Weights of a small transformer language model.
Architecture: RMSNorm before each block, untied embeddings.
Training: a variant of Adam for these matrices, 8545 steps.
Each number is 200 + 40 x the weight over its row's rms, rounded and kept within 0 to 999. Layers, rows and columns count from 0. The size before them is the row's rms in percent of the matrix's.

# q: layer 9 attention query, 256x256, rms 0.0758, rows 0-34,64-98, columns 192-255
# k: layer 9 attention key, 128x256, rms 0.0747, rows 0-34, columns 192-255
q0,072,190,177,276,146,276,205,113,200,188,169,230,169,189,185,255,209,226,191,162,163,138,151,119,231,228,253,242,154,176,133,212,214,226,218,145,180,209,248,203,221,148,152,283,251,172,171,125,208,225,190,186,153,229,212,215,135,255,227,109,163,201,153,181,241
q64,046,231,215,243,199,258,227,220,185,220,257,187,250,166,192,205,215,208,194,208,218,180,255,208,285,191,183,207,191,140,279,213,221,222,230,111,262,193,212,212,184,210,132,203,326,238,187,267,246,260,202,98,112,208,194,233,198,288,182,221,255,256,218,154,192
k0,117,292,145,192,260,204,263,183,207,165,174,231,210,285,177,151,185,246,182,177,209,243,183,138,228,234,257,194,189,170,166,233,183,170,200,217,176,245,250,205,196,146,170,257,194,221,125,142,212,167,232,246,142,232,169,186,167,226,197,249,248,120,159,209,233
q1,196,154,264,181,173,145,151,184,198,211,243,177,186,169,219,187,207,152,184,225,235,254,262,280,249,161,112,205,213,270,269,190,196,232,199,241,248,158,245,172,205,261,230,116,203,212,223,231,222,203,206,188,232,154,215,179,248,229,203,178,178,247,273,156,160
q65,045,208,245,268,219,217,235,198,255,153,207,185,230,184,232,173,205,162,152,208,231,168,251,266,260,191,183,184,222,211,177,147,278,219,157,146,257,156,134,133,126,203,216,113,224,244,176,269,213,188,251,167,226,141,230,154,235,202,236,178,242,268,249,143,230
k1,072,155,234,242,132,240,142,255,152,177,170,215,204,134,210,268,222,186,240,231,194,110,217,202,131,160,165,211,194,209,235,147,234,213,193,273,217,144,203,168,250,197,267,172,222,151,271,188,181,250,212,192,256,243,255,240,245,192,188,167,87,194,261,176,188
q2,129,141,238,161,169,170,157,226,179,210,239,179,173,182,225,189,191,138,191,193,256,233,268,252,267,170,128,183,212,286,239,184,255,228,154,208,226,180,224,178,192,261,201,139,235,189,213,274,203,201,253,150,233,209,221,221,249,201,195,193,166,229,284,158,194
q66,048,213,231,169,229,192,209,227,233,181,211,195,248,158,182,177,186,172,195,215,214,233,224,250,185,196,201,162,211,290,170,138,290,228,158,247,249,145,183,146,151,192,238,133,203,179,243,226,162,179,280,180,253,150,266,147,271,168,214,179,207,230,241,153,237
k2,068,188,252,223,186,258,131,250,142,217,202,136,224,155,226,265,234,166,237,272,171,131,214,214,197,147,213,225,152,215,167,156,245,235,193,158,230,121,135,162,227,197,183,158,179,183,150,209,215,241,261,163,291,224,280,221,237,217,177,167,184,233,222,202,148
q3,095,181,159,204,291,161,192,245,161,181,160,244,241,205,148,172,145,190,201,201,176,220,155,206,215,216,195,154,290,203,142,242,177,173,201,260,147,204,179,288,188,141,114,112,167,242,211,216,166,123,155,281,205,175,151,172,221,221,263,244,242,195,181,214,207
q67,064,206,170,141,212,186,186,178,180,207,147,184,105,230,144,216,132,237,212,138,171,177,167,147,144,225,211,140,240,218,143,224,205,167,157,286,152,234,234,221,200,150,178,239,120,172,222,155,174,152,181,287,214,223,178,213,153,162,217,187,154,145,184,229,216
k3,070,163,180,199,190,176,124,249,144,194,217,221,248,166,234,218,270,118,251,199,232,219,256,231,160,153,187,189,140,217,256,161,209,232,156,210,185,147,155,165,220,231,186,161,225,121,155,278,154,236,227,147,267,168,245,179,212,160,191,178,118,142,216,203,217
q4,103,220,172,146,210,193,208,218,102,178,190,253,242,242,163,196,200,219,191,168,150,203,206,127,238,235,206,169,184,159,156,235,187,188,211,254,112,218,222,216,187,179,94,187,106,209,166,217,175,182,207,271,229,191,189,127,212,168,202,195,240,120,189,164,210
q68,082,229,182,114,196,243,188,145,156,252,154,223,128,243,144,234,174,202,246,171,229,143,164,137,237,230,201,194,175,186,136,237,216,196,158,166,167,221,266,213,156,181,167,231,128,153,168,175,168,154,157,235,234,240,236,215,170,168,152,212,163,119,202,209,247
k4,066,154,207,218,192,152,184,202,173,225,207,193,220,197,262,185,206,213,276,186,181,223,171,218,92,172,209,228,217,312,252,200,230,224,130,278,240,177,197,169,173,252,167,123,190,205,238,177,157,195,183,199,195,252,203,142,293,240,167,241,243,243,165,271,187
q5,097,237,160,208,233,238,251,199,250,189,181,205,156,206,241,238,212,166,245,191,148,161,177,123,187,226,273,224,140,169,152,210,158,152,226,150,183,255,150,206,230,116,181,305,239,220,133,218,212,168,159,177,155,193,187,237,164,151,247,202,197,191,128,159,204
q69,059,173,218,217,240,203,175,170,119,183,178,233,188,213,212,253,205,222,197,209,192,207,194,232,195,204,230,252,196,167,266,135,139,145,229,93,250,249,103,211,256,200,219,218,219,198,106,299,197,239,256,185,205,207,201,182,137,229,158,253,173,211,205,258,203
k5,077,235,187,195,191,188,245,147,166,170,223,247,175,293,160,180,205,269,236,188,213,177,180,160,194,282,262,126,166,191,182,235,145,203,204,263,190,268,253,223,219,181,230,224,183,227,230,159,241,174,181,187,162,183,137,187,115,156,248,278,197,200,234,205,202
q6,125,235,228,179,187,150,194,229,294,219,278,168,180,169,232,204,167,154,205,227,223,229,212,237,200,172,184,232,181,261,246,224,260,291,222,211,223,185,187,147,194,220,237,200,213,179,191,177,274,191,245,206,216,230,200,250,239,179,195,156,174,267,263,225,167
q70,071,220,221,233,161,257,213,251,249,141,208,220,239,196,228,216,241,166,237,209,275,231,257,195,218,172,170,217,157,246,198,226,240,265,192,163,245,159,237,192,207,285,235,153,178,193,131,188,254,245,222,158,219,236,144,185,242,231,207,163,180,238,211,150,229
k6,088,212,137,199,178,249,208,207,213,157,193,204,213,188,181,239,144,156,156,189,216,181,217,122,160,215,195,153,137,176,188,189,236,177,139,227,166,209,312,229,229,193,257,194,184,220,260,106,141,202,229,185,271,290,212,258,153,186,187,205,173,196,290,134,182
q7,098,255,254,162,254,211,212,197,256,192,196,199,270,143,240,218,164,232,251,238,171,217,194,215,237,176,206,230,250,254,179,220,207,216,204,142,256,185,220,201,232,138,227,187,233,240,157,185,242,220,272,273,227,162,253,175,283,256,235,170,303,222,165,196,202
q71,060,226,261,181,163,181,253,235,236,217,272,152,213,144,235,193,189,145,189,204,208,203,164,225,221,185,183,207,214,148,227,273,250,188,174,220,209,217,157,236,122,208,189,215,195,248,132,268,175,196,168,162,209,103,240,158,234,181,89,206,249,160,200,230,175
k7,072,138,190,263,182,174,200,223,153,210,214,227,162,184,193,193,224,123,185,260,226,216,290,230,273,158,186,182,155,241,204,198,236,250,211,169,239,131,126,159,252,225,165,170,198,220,153,279,228,167,207,152,259,220,215,200,199,197,146,166,175,165,222,162,142
q8,091,162,222,279,195,240,148,162,139,243,174,190,200,186,223,197,219,249,216,197,193,149,211,220,188,201,199,278,217,135,250,128,228,201,235,153,209,212,166,192,254,214,255,222,226,163,214,238,265,189,201,142,162,215,185,256,166,195,199,222,124,198,209,234,168
q72,085,176,229,298,166,208,174,255,212,174,231,196,219,195,233,197,240,167,198,222,202,270,206,231,169,161,151,210,140,206,285,144,169,212,253,143,224,142,133,163,264,233,248,162,223,218,249,248,214,259,226,168,195,204,189,186,222,248,210,206,188,255,199,187,177
k8,075,251,188,145,217,216,206,233,207,214,247,168,213,201,186,198,203,163,135,218,226,274,198,231,222,167,188,191,182,219,148,202,196,266,163,228,201,173,194,224,223,175,218,168,240,188,109,244,193,274,272,277,215,221,266,171,192,203,169,182,247,197,179,178,218
q9,109,196,251,195,189,188,218,179,232,214,236,207,202,145,239,203,222,152,180,188,222,222,266,208,203,169,190,176,177,273,195,202,256,270,151,196,235,165,244,226,191,284,250,99,219,209,272,200,193,232,238,196,216,197,241,217,247,198,205,145,152,229,233,165,196
q73,081,205,206,148,171,203,248,209,271,236,246,148,203,182,244,192,229,161,214,179,163,186,196,233,242,213,231,246,163,204,179,199,246,230,153,188,268,168,192,200,182,200,253,196,192,203,191,214,122,203,183,232,258,141,283,178,236,194,172,150,247,242,243,202,188
k9,082,146,175,238,152,223,148,222,153,210,132,208,214,187,268,182,197,143,237,235,252,160,196,179,176,146,166,245,181,235,187,131,214,212,224,236,217,148,231,145,261,170,218,160,171,165,138,150,226,189,201,182,157,204,207,191,220,201,173,178,228,186,231,221,185
q10,112,185,205,259,192,198,231,196,132,176,192,205,176,207,188,222,269,221,242,271,212,198,188,235,147,187,165,171,186,203,179,125,160,254,151,151,225,181,153,194,276,235,239,218,246,193,251,149,207,268,188,167,227,215,179,252,189,185,196,245,130,221,255,226,197
q74,086,171,226,234,144,209,266,235,245,196,185,206,220,158,268,214,274,155,193,173,218,162,208,242,176,179,177,228,209,127,173,151,137,184,215,148,250,186,163,184,278,218,264,202,211,233,160,301,120,207,197,141,270,109,200,204,247,201,193,216,164,212,163,185,194
k10,083,227,247,132,205,189,156,266,197,249,175,199,245,215,214,180,244,188,267,205,257,181,298,222,285,149,190,244,147,248,164,225,202,236,169,188,246,138,149,209,248,135,194,161,176,193,143,259,183,243,221,185,268,139,210,213,277,250,183,206,264,255,213,191,156
q11,088,230,260,306,179,193,172,188,233,185,269,221,191,138,190,245,202,234,177,165,220,231,271,203,177,206,197,182,178,232,248,196,208,274,220,199,174,153,308,199,154,291,283,208,183,200,256,206,225,249,180,275,186,244,200,209,154,165,189,180,207,185,171,206,266
q75,098,211,240,253,260,148,137,171,202,187,216,196,171,229,180,192,182,210,205,212,232,189,243,184,237,215,206,121,203,214,182,155,194,206,206,231,204,202,268,185,231,186,134,268,192,167,199,157,211,129,213,252,220,265,233,216,138,133,149,225,190,166,154,178,277
k11,100,214,164,219,144,228,187,290,218,244,246,145,228,188,173,208,268,224,169,230,149,264,223,126,172,196,154,195,239,222,286,256,196,209,185,281,116,216,244,205,270,97,123,173,246,208,190,178,158,214,189,164,206,223,175,173,148,154,227,188,114,196,132,173,204
q12,101,203,185,185,178,212,238,210,260,208,281,188,256,86,188,170,202,226,149,188,203,215,194,194,169,233,169,192,177,201,226,287,273,251,190,225,265,218,301,215,129,229,313,173,167,236,196,272,211,207,248,179,218,179,204,261,214,256,224,245,219,213,213,152,220
q76,100,256,177,140,104,200,218,145,234,178,179,185,207,211,178,273,171,216,299,156,238,180,201,166,229,210,188,185,147,236,161,253,176,285,179,169,209,185,256,206,154,247,234,175,133,185,191,131,253,252,170,186,196,230,225,268,228,181,204,147,207,209,191,182,218
k12,085,252,180,169,247,128,185,145,152,213,128,239,272,262,170,170,164,178,174,175,172,313,196,160,196,212,208,200,212,246,190,173,227,138,206,213,188,204,229,132,227,215,155,190,248,121,162,235,212,196,179,300,211,245,145,201,207,210,106,193,249,175,204,156,275
q13,088,201,206,150,205,274,256,179,213,151,187,228,214,236,168,168,221,275,136,229,226,223,218,157,211,198,229,195,258,202,194,262,140,128,168,200,149,210,165,196,227,211,132,230,190,177,211,217,146,137,154,180,213,112,197,254,189,157,144,139,305,123,97,240,109
q77,095,282,144,136,251,244,225,163,167,233,171,222,230,194,198,191,215,207,191,177,229,271,229,164,179,200,180,225,256,162,235,328,202,182,256,286,135,189,177,210,152,201,129,136,231,208,153,234,202,175,108,216,152,126,141,230,197,191,136,155,247,132,152,210,191
k13,091,182,166,224,130,218,184,218,197,164,312,195,208,135,183,220,239,181,192,141,184,154,194,198,175,195,200,129,198,202,197,173,267,217,202,254,231,205,259,179,245,188,223,183,175,211,266,171,229,246,186,118,200,223,201,171,229,189,159,181,159,256,229,221,261
q14,099,167,260,237,189,231,234,177,170,201,164,226,264,241,227,232,306,220,272,130,213,175,245,158,179,221,217,188,218,197,161,191,216,232,198,245,218,220,267,188,189,165,215,194,179,199,187,78,205,258,157,161,229,136,163,185,241,106,179,178,224,182,148,175,182
q78,092,133,141,185,195,179,275,184,118,261,187,203,174,232,194,209,176,188,218,199,206,137,186,207,178,215,182,135,262,162,202,248,254,183,168,181,126,215,147,253,110,188,101,186,247,202,164,226,202,184,121,199,200,129,250,178,191,204,176,159,214,171,167,271,170
k14,076,237,155,210,166,183,199,203,186,183,235,220,170,185,140,182,180,235,187,232,187,182,184,217,185,253,292,188,211,169,170,220,167,197,221,232,172,237,162,275,203,189,112,180,224,200,185,262,205,201,188,222,186,221,224,188,117,215,236,220,191,214,253,180,231
q15,085,224,238,145,204,178,257,206,202,205,174,179,151,248,171,200,239,223,122,198,199,224,149,202,204,229,202,225,186,184,254,212,189,165,209,219,185,213,241,169,202,227,140,247,153,167,215,212,173,157,164,170,204,231,252,196,182,144,242,218,108,176,147,186,250
q79,094,117,198,203,210,201,189,181,199,190,179,199,175,202,181,179,259,176,183,161,208,205,211,202,198,211,217,191,128,262,201,167,193,167,163,189,187,246,257,185,188,108,173,242,208,140,199,220,134,220,270,198,209,167,174,233,128,267,264,250,112,209,204,214,188
k15,107,209,171,220,192,277,218,225,197,216,191,211,277,154,182,145,196,169,252,183,227,220,298,159,184,197,221,204,91,148,217,164,223,197,160,186,248,203,249,224,237,209,286,162,209,183,175,190,258,240,151,153,219,205,239,153,239,238,226,247,205,249,263,191,134
q16,077,251,241,183,183,147,211,224,266,141,225,188,233,162,188,165,155,296,199,148,139,230,216,296,200,201,213,255,209,177,203,221,258,205,180,222,203,207,258,258,165,204,204,196,169,245,151,192,277,185,199,208,211,245,266,195,209,155,222,210,289,161,186,195,209
q80,080,298,173,107,215,216,228,145,260,126,179,261,222,223,210,205,187,260,216,205,210,276,287,202,255,208,239,195,242,222,154,240,137,203,208,185,223,229,233,208,140,213,272,188,161,211,181,191,250,227,208,256,144,160,242,145,227,236,199,191,246,192,168,239,222
k16,136,201,133,175,256,143,192,168,234,194,210,235,175,219,166,195,210,228,165,183,177,201,193,201,182,241,227,172,215,191,205,211,161,186,259,235,156,227,109,203,166,214,119,203,260,158,204,220,203,169,204,252,241,213,99,196,115,225,231,245,124,169,163,280,259
q17,107,211,178,141,230,240,240,171,172,185,173,191,221,269,173,182,226,197,172,195,145,205,172,141,220,276,251,156,210,174,171,214,131,149,238,229,174,245,214,211,144,186,203,183,213,223,188,197,203,124,146,186,181,176,168,158,183,222,216,247,281,143,157,160,188
q81,091,210,168,222,187,159,237,200,224,266,228,231,142,282,204,153,184,185,207,160,181,208,205,179,206,251,239,163,275,261,156,269,186,197,206,245,127,216,250,229,154,256,147,223,221,220,176,214,208,180,122,215,227,204,171,191,200,164,162,167,251,184,163,244,222
k17,065,175,212,240,261,155,197,209,263,178,267,209,146,226,146,227,124,288,172,200,208,200,189,196,148,283,204,189,198,222,171,214,305,175,171,227,178,237,123,198,191,155,103,267,226,161,200,228,260,194,186,204,216,187,185,161,144,201,192,191,177,187,206,234,295
q18,088,116,279,241,223,178,191,228,223,200,203,118,221,161,193,173,170,141,125,202,199,168,177,200,236,218,153,198,243,194,219,221,163,214,148,195,229,177,221,220,243,258,195,155,184,155,170,201,236,236,226,227,233,167,202,121,191,204,197,215,190,264,218,279,193
q82,097,140,232,286,183,179,199,283,103,198,106,212,232,215,209,203,221,166,168,240,166,170,191,201,203,181,195,267,212,149,144,156,205,173,204,188,234,201,155,190,233,193,119,166,275,89,136,216,214,181,197,155,137,87,178,125,114,223,123,129,116,128,209,223,208
k18,093,212,165,194,210,204,243,244,138,204,88,230,181,180,258,212,213,249,218,210,191,183,225,177,163,187,146,183,183,219,160,184,166,255,229,193,266,200,186,239,227,222,241,201,133,226,170,271,135,280,175,183,190,184,182,182,256,253,160,210,277,176,140,185,170
q19,097,263,200,104,203,245,199,177,223,149,228,261,296,207,185,232,327,252,218,209,174,182,232,181,188,193,180,163,219,247,234,154,256,234,234,172,207,172,273,234,132,95,270,252,153,280,251,236,144,223,301,174,309,110,298,155,232,235,173,261,262,211,219,232,212
q83,106,315,236,247,143,167,180,208,235,201,259,197,251,173,275,177,240,254,201,163,230,184,163,214,189,220,214,202,210,169,217,140,202,185,225,156,153,213,198,243,195,195,228,219,158,239,191,210,222,242,183,261,271,203,141,196,254,156,193,183,205,196,284,171,154
k19,094,202,239,180,221,280,204,172,176,211,141,120,129,210,167,213,91,263,207,150,176,215,241,253,214,233,248,151,167,176,194,182,222,191,172,270,199,258,203,150,171,197,271,194,209,179,236,103,276,198,218,188,208,207,144,224,118,166,156,232,158,179,201,207,195
q20,119,138,220,189,179,192,162,213,188,211,233,200,172,172,267,224,220,146,228,248,215,174,217,242,182,152,181,213,164,239,198,142,217,264,213,152,203,159,207,176,207,238,227,173,285,175,184,250,186,255,269,166,229,230,242,213,201,215,208,163,106,241,248,194,153
q84,118,146,208,183,178,246,142,225,167,128,216,201,209,134,228,222,240,198,212,190,185,219,211,239,194,161,174,201,188,193,234,160,213,170,156,155,199,215,163,188,196,110,205,191,142,178,202,185,179,250,299,171,142,238,205,215,161,228,274,253,145,205,220,159,145
k20,065,266,251,178,167,209,246,164,185,240,105,214,212,234,71,179,203,250,293,191,268,183,221,261,217,179,171,227,150,215,172,180,250,202,180,139,265,127,203,198,154,279,254,178,105,143,215,101,180,146,183,247,205,163,172,210,219,195,208,199,263,216,246,165,201
q21,071,249,254,129,164,182,180,160,168,195,174,226,266,244,167,174,176,222,192,173,236,220,294,189,274,216,214,230,244,263,115,160,176,135,201,236,248,176,258,208,165,250,189,178,316,227,250,167,197,177,243,190,163,159,79,205,183,248,202,146,203,177,196,185,252
q85,093,218,183,143,148,171,241,124,258,193,228,207,192,224,150,204,122,166,288,261,239,215,212,187,261,222,139,227,161,244,182,262,228,202,231,166,232,170,192,202,238,326,210,180,200,199,174,214,183,186,140,219,189,206,257,156,267,171,228,249,220,226,201,172,200
k21,148,227,142,179,254,160,210,156,166,163,238,238,181,177,167,165,181,241,146,170,137,247,174,145,147,270,213,180,262,205,189,207,192,129,197,184,182,267,179,177,193,164,160,214,229,184,247,182,215,154,185,217,187,181,130,188,154,176,282,252,190,180,164,166,237
q22,136,235,162,236,250,172,211,176,192,189,234,272,214,247,194,182,199,228,188,167,165,251,191,214,232,251,249,133,239,178,158,223,187,163,219,216,146,232,161,206,223,202,132,215,188,244,191,253,169,84,205,199,142,188,121,169,233,205,211,214,254,109,149,216,248
q86,123,156,163,229,200,211,171,222,236,213,241,221,243,222,159,172,152,238,202,200,163,228,227,158,194,214,195,160,245,191,256,218,159,140,198,246,180,238,201,248,209,222,113,237,182,192,193,250,177,95,223,224,145,269,93,228,235,206,184,200,253,137,141,215,219
k22,059,207,241,189,217,294,204,211,151,261,183,167,180,264,169,197,176,212,224,204,207,180,160,196,209,204,247,227,213,179,265,273,157,218,239,141,262,160,222,142,226,305,213,154,121,227,195,197,154,200,192,144,241,147,234,188,208,237,238,181,210,205,213,240,210
q23,082,233,257,219,205,259,221,155,197,255,196,196,247,249,238,292,144,185,229,143,210,201,198,188,275,204,259,263,200,137,163,214,264,125,277,120,190,192,170,194,236,225,157,194,177,224,117,212,185,193,222,217,220,179,146,246,244,210,172,211,197,214,168,144,177
q87,075,185,186,188,162,185,202,214,160,267,221,188,210,226,205,283,171,201,228,144,264,204,207,244,238,141,188,225,153,162,246,200,280,245,193,170,232,211,208,222,224,205,130,198,209,133,191,173,156,159,181,195,223,278,230,218,285,235,198,242,109,224,206,221,198
k23,146,209,250,195,144,243,184,208,195,232,134,189,175,146,229,204,227,142,234,265,233,183,209,197,255,116,137,245,135,294,214,186,219,260,166,159,268,130,209,166,250,295,270,135,133,166,231,204,183,232,188,212,211,215,241,204,269,208,143,157,166,258,219,154,175
q24,092,198,266,169,214,119,202,217,276,170,179,186,221,234,205,177,193,233,266,280,201,151,171,186,221,208,180,182,195,203,112,221,253,255,184,202,182,193,163,270,202,238,196,216,214,190,247,149,176,283,232,209,193,213,204,143,216,164,254,206,282,214,194,218,254
q88,087,169,221,125,245,204,240,194,303,222,195,175,216,99,182,256,123,177,190,267,117,161,186,179,255,185,135,214,172,234,125,135,281,194,215,154,206,182,132,205,250,192,228,221,182,234,212,250,191,211,214,224,193,288,275,242,202,193,235,181,240,213,212,159,276
k24,120,224,176,224,154,219,148,221,271,211,217,192,165,145,245,244,196,123,168,192,244,159,211,148,218,169,197,222,185,237,170,158,240,174,218,159,147,126,222,204,255,232,249,222,249,244,265,160,181,226,197,270,266,191,192,246,227,163,176,157,204,233,214,203,163
q25,104,231,216,173,166,199,179,179,204,248,209,226,173,152,269,212,218,217,172,189,262,261,242,224,173,174,118,213,210,234,233,188,175,196,187,223,221,193,297,198,279,284,293,238,173,218,234,242,232,169,226,203,231,237,286,256,190,271,97,152,120,236,246,206,189
q89,108,218,198,245,188,231,177,191,201,219,149,190,247,179,213,237,174,122,178,163,209,135,177,190,178,187,204,161,219,213,181,152,195,216,166,303,188,160,238,173,207,205,276,149,216,198,267,201,233,146,166,156,328,263,293,233,185,272,208,187,149,264,274,197,241
k25,082,165,169,208,250,190,214,194,168,184,189,183,248,250,197,179,151,284,235,215,177,146,139,152,221,201,245,206,273,175,278,236,270,226,213,203,226,187,161,242,158,182,136,216,210,228,184,233,216,162,224,200,121,188,228,132,164,213,253,257,187,132,232,209,275
q26,136,266,165,178,226,194,226,167,200,173,244,245,239,209,138,227,166,202,191,184,196,251,185,176,160,236,214,261,182,161,233,240,204,122,241,290,193,247,190,214,220,175,166,178,257,246,95,196,219,220,170,231,200,203,206,156,225,210,247,203,221,157,150,182,245
q90,118,187,174,268,217,160,173,120,148,162,191,206,155,165,135,165,169,224,137,184,199,259,185,223,147,273,225,181,257,201,177,253,194,140,212,193,228,211,275,181,184,178,250,185,207,254,211,224,230,173,181,202,224,189,251,152,178,177,264,209,165,194,167,188,231
k26,071,94,175,157,197,200,166,253,201,247,145,148,205,117,191,121,197,139,208,190,172,137,246,205,129,168,211,116,251,158,192,163,225,231,222,125,161,194,115,209,173,176,192,198,284,199,153,221,150,144,191,145,247,210,223,233,131,153,214,171,126,239,200,203,223
q27,099,235,117,177,236,189,202,219,221,229,188,225,209,218,181,217,146,261,259,215,196,144,148,167,150,216,238,188,89,139,187,166,185,205,198,190,195,217,169,266,228,64,203,284,232,222,192,141,181,194,159,213,237,203,247,241,145,177,194,164,212,138,192,244,205
q91,082,189,250,209,173,134,111,189,201,184,132,255,255,296,236,111,246,209,231,188,240,234,184,189,150,208,233,233,226,183,216,222,128,187,202,213,193,233,224,254,253,180,295,199,188,221,181,198,237,174,160,239,173,223,128,201,155,155,233,142,153,153,209,181,196
k27,137,136,243,203,160,247,167,265,173,216,160,161,240,126,247,273,230,172,222,202,192,174,256,256,194,133,162,228,211,238,227,131,236,202,192,181,204,149,190,183,229,222,245,162,181,100,200,247,202,212,232,202,228,209,243,213,266,187,182,171,200,237,241,177,135
q28,115,104,203,223,188,192,169,202,175,204,206,182,258,155,172,256,196,169,218,213,277,179,266,205,188,186,158,188,201,208,260,256,196,266,193,218,251,198,208,224,182,187,221,196,185,231,184,278,155,195,204,200,208,189,239,172,235,267,222,186,192,174,241,176,180
q92,097,147,192,248,184,168,253,174,150,175,171,158,127,122,252,184,268,162,240,157,244,219,219,243,211,186,193,282,229,227,231,194,163,220,213,229,178,223,170,151,175,211,230,207,185,190,108,301,153,288,176,140,177,206,194,133,216,203,190,250,174,144,175,170,179
k28,091,252,171,201,255,222,251,136,203,118,182,226,170,245,224,132,223,263,142,202,201,213,149,222,235,214,290,197,191,218,179,191,175,172,174,225,178,218,259,255,198,198,171,250,215,206,169,157,189,164,191,205,193,178,181,128,164,194,169,214,192,142,200,226,232
q29,094,176,279,184,248,137,250,181,154,224,199,203,208,205,292,239,207,217,202,211,264,219,228,206,183,182,182,167,146,217,142,199,225,246,174,223,248,211,267,236,253,229,203,152,202,193,258,206,140,183,177,154,274,185,172,234,232,155,256,241,148,251,284,199,200
q93,100,124,253,234,247,242,208,182,204,139,212,246,230,165,204,228,227,180,202,179,163,181,198,193,262,221,207,194,247,219,162,174,246,241,170,165,242,235,256,222,200,78,157,243,222,246,255,205,243,267,205,137,243,197,179,223,159,203,194,186,169,277,213,166,185
k29,110,218,150,165,234,222,231,195,274,178,234,191,230,193,112,220,176,206,172,97,193,252,214,169,185,250,262,159,221,168,231,210,152,214,206,148,161,267,254,200,196,186,190,255,215,235,195,174,274,260,197,169,220,225,219,178,115,232,209,175,172,131,127,197,224
q30,095,286,242,233,239,215,214,180,245,123,167,221,178,148,186,239,193,177,183,143,162,146,138,231,179,220,267,180,168,130,142,204,161,184,217,128,176,251,191,228,285,159,132,164,148,204,99,247,186,242,255,181,176,206,242,180,74,248,252,233,278,168,174,198,216
q94,103,179,191,208,208,220,195,128,216,127,212,230,201,158,250,237,268,215,163,139,228,247,148,203,195,189,216,212,172,198,230,165,115,86,230,257,135,201,211,139,234,148,185,222,197,113,198,252,191,270,181,196,189,206,173,141,211,155,240,247,170,187,231,169,168
k30,096,183,210,192,192,247,141,247,102,237,239,196,264,202,199,213,157,132,237,197,253,182,262,213,165,163,177,171,199,183,239,144,260,132,159,224,275,134,207,207,250,212,159,162,221,167,241,174,166,164,232,167,281,189,255,225,242,169,183,192,101,228,190,237,157
q31,088,231,162,172,245,183,183,204,254,182,232,199,123,158,257,162,199,207,138,206,275,229,147,215,105,224,192,205,201,188,230,202,211,203,132,146,147,201,184,165,166,262,142,256,229,194,188,201,143,211,238,250,187,161,209,235,198,179,253,208,299,261,128,230,221
q95,103,201,156,103,182,210,185,237,177,260,151,136,153,154,204,211,197,142,189,210,211,190,201,154,260,198,186,219,256,243,144,173,177,217,193,167,169,169,159,193,226,199,161,229,196,246,131,227,219,196,171,212,186,182,287,155,150,243,210,184,259,256,144,209,208
k31,098,153,242,249,190,192,189,216,164,142,178,197,197,220,230,163,272,184,292,179,244,212,259,182,208,181,163,187,172,240,225,199,197,186,183,275,217,232,203,198,260,243,213,211,175,152,234,297,248,162,227,193,179,126,152,161,195,125,151,211,122,173,224,159,236
q32,099,224,256,179,211,218,240,153,218,239,241,246,233,181,171,247,190,199,212,250,157,212,178,194,191,185,151,184,216,202,202,219,274,185,228,203,187,195,263,255,237,116,151,214,146,258,210,134,195,143,161,202,220,235,239,272,190,214,231,114,192,249,218,176,172
q96,098,78,190,238,153,206,173,168,201,272,203,255,233,252,199,190,139,217,223,229,112,210,184,109,227,164,152,185,218,231,161,290,189,181,229,194,221,221,232,193,279,149,187,253,143,115,181,193,193,139,176,224,177,165,161,267,84,285,186,200,190,186,219,192,186
k32,100,248,175,174,215,201,254,229,272,233,242,191,155,259,141,130,213,283,154,194,141,246,224,227,243,186,171,200,236,135,216,273,105,227,235,143,205,252,199,205,179,198,268,223,237,153,203,169,188,208,156,218,138,183,92,190,198,259,237,222,267,226,189,197,205
q33,094,173,183,177,198,179,201,162,266,196,172,173,205,226,239,194,205,217,110,206,213,307,173,319,189,189,193,232,110,155,256,219,209,242,187,214,221,205,206,209,169,204,206,193,181,233,182,172,160,192,209,267,175,164,223,151,252,188,256,245,157,156,287,206,141
q97,098,151,223,235,276,125,177,239,305,181,269,177,197,210,174,133,173,228,230,218,195,198,207,205,291,211,195,265,192,146,211,150,242,208,222,134,200,231,186,240,209,246,237,215,182,299,189,232,80,148,192,237,214,181,172,177,275,166,159,245,141,209,186,205,214
k33,096,165,222,260,204,232,215,215,158,152,184,224,205,127,172,173,183,219,260,175,225,158,205,119,178,202,259,165,198,192,157,204,168,179,236,264,134,213,177,208,222,140,206,231,273,240,176,240,292,172,238,217,158,159,197,173,216,215,96,168,180,235,180,205,196
q34,099,273,229,181,249,219,209,234,249,227,245,179,160,241,156,269,157,161,163,180,111,190,190,214,205,175,165,224,221,131,226,216,214,152,266,224,211,168,184,168,197,207,160,234,208,225,227,149,180,149,228,234,210,245,267,199,226,202,183,116,258,129,207,225,202
q98,100,192,178,101,198,187,222,264,290,184,240,148,236,221,157,130,197,178,121,221,266,239,241,207,148,208,214,182,178,186,189,185,170,277,285,198,224,182,204,216,130,221,203,218,248,159,209,186,219,192,191,228,232,151,159,198,246,156,202,185,274,175,173,212,161
k34,096,146,179,184,185,168,155,269,245,211,239,205,201,241,177,196,184,206,157,169,274,270,158,182,162,208,203,187,217,197,223,245,192,211,160,222,228,225,256,199,186,223,222,204,119,190,132,213,279,166,177,205,147,204,241,176,226,235,288,226,151,204,193,310,158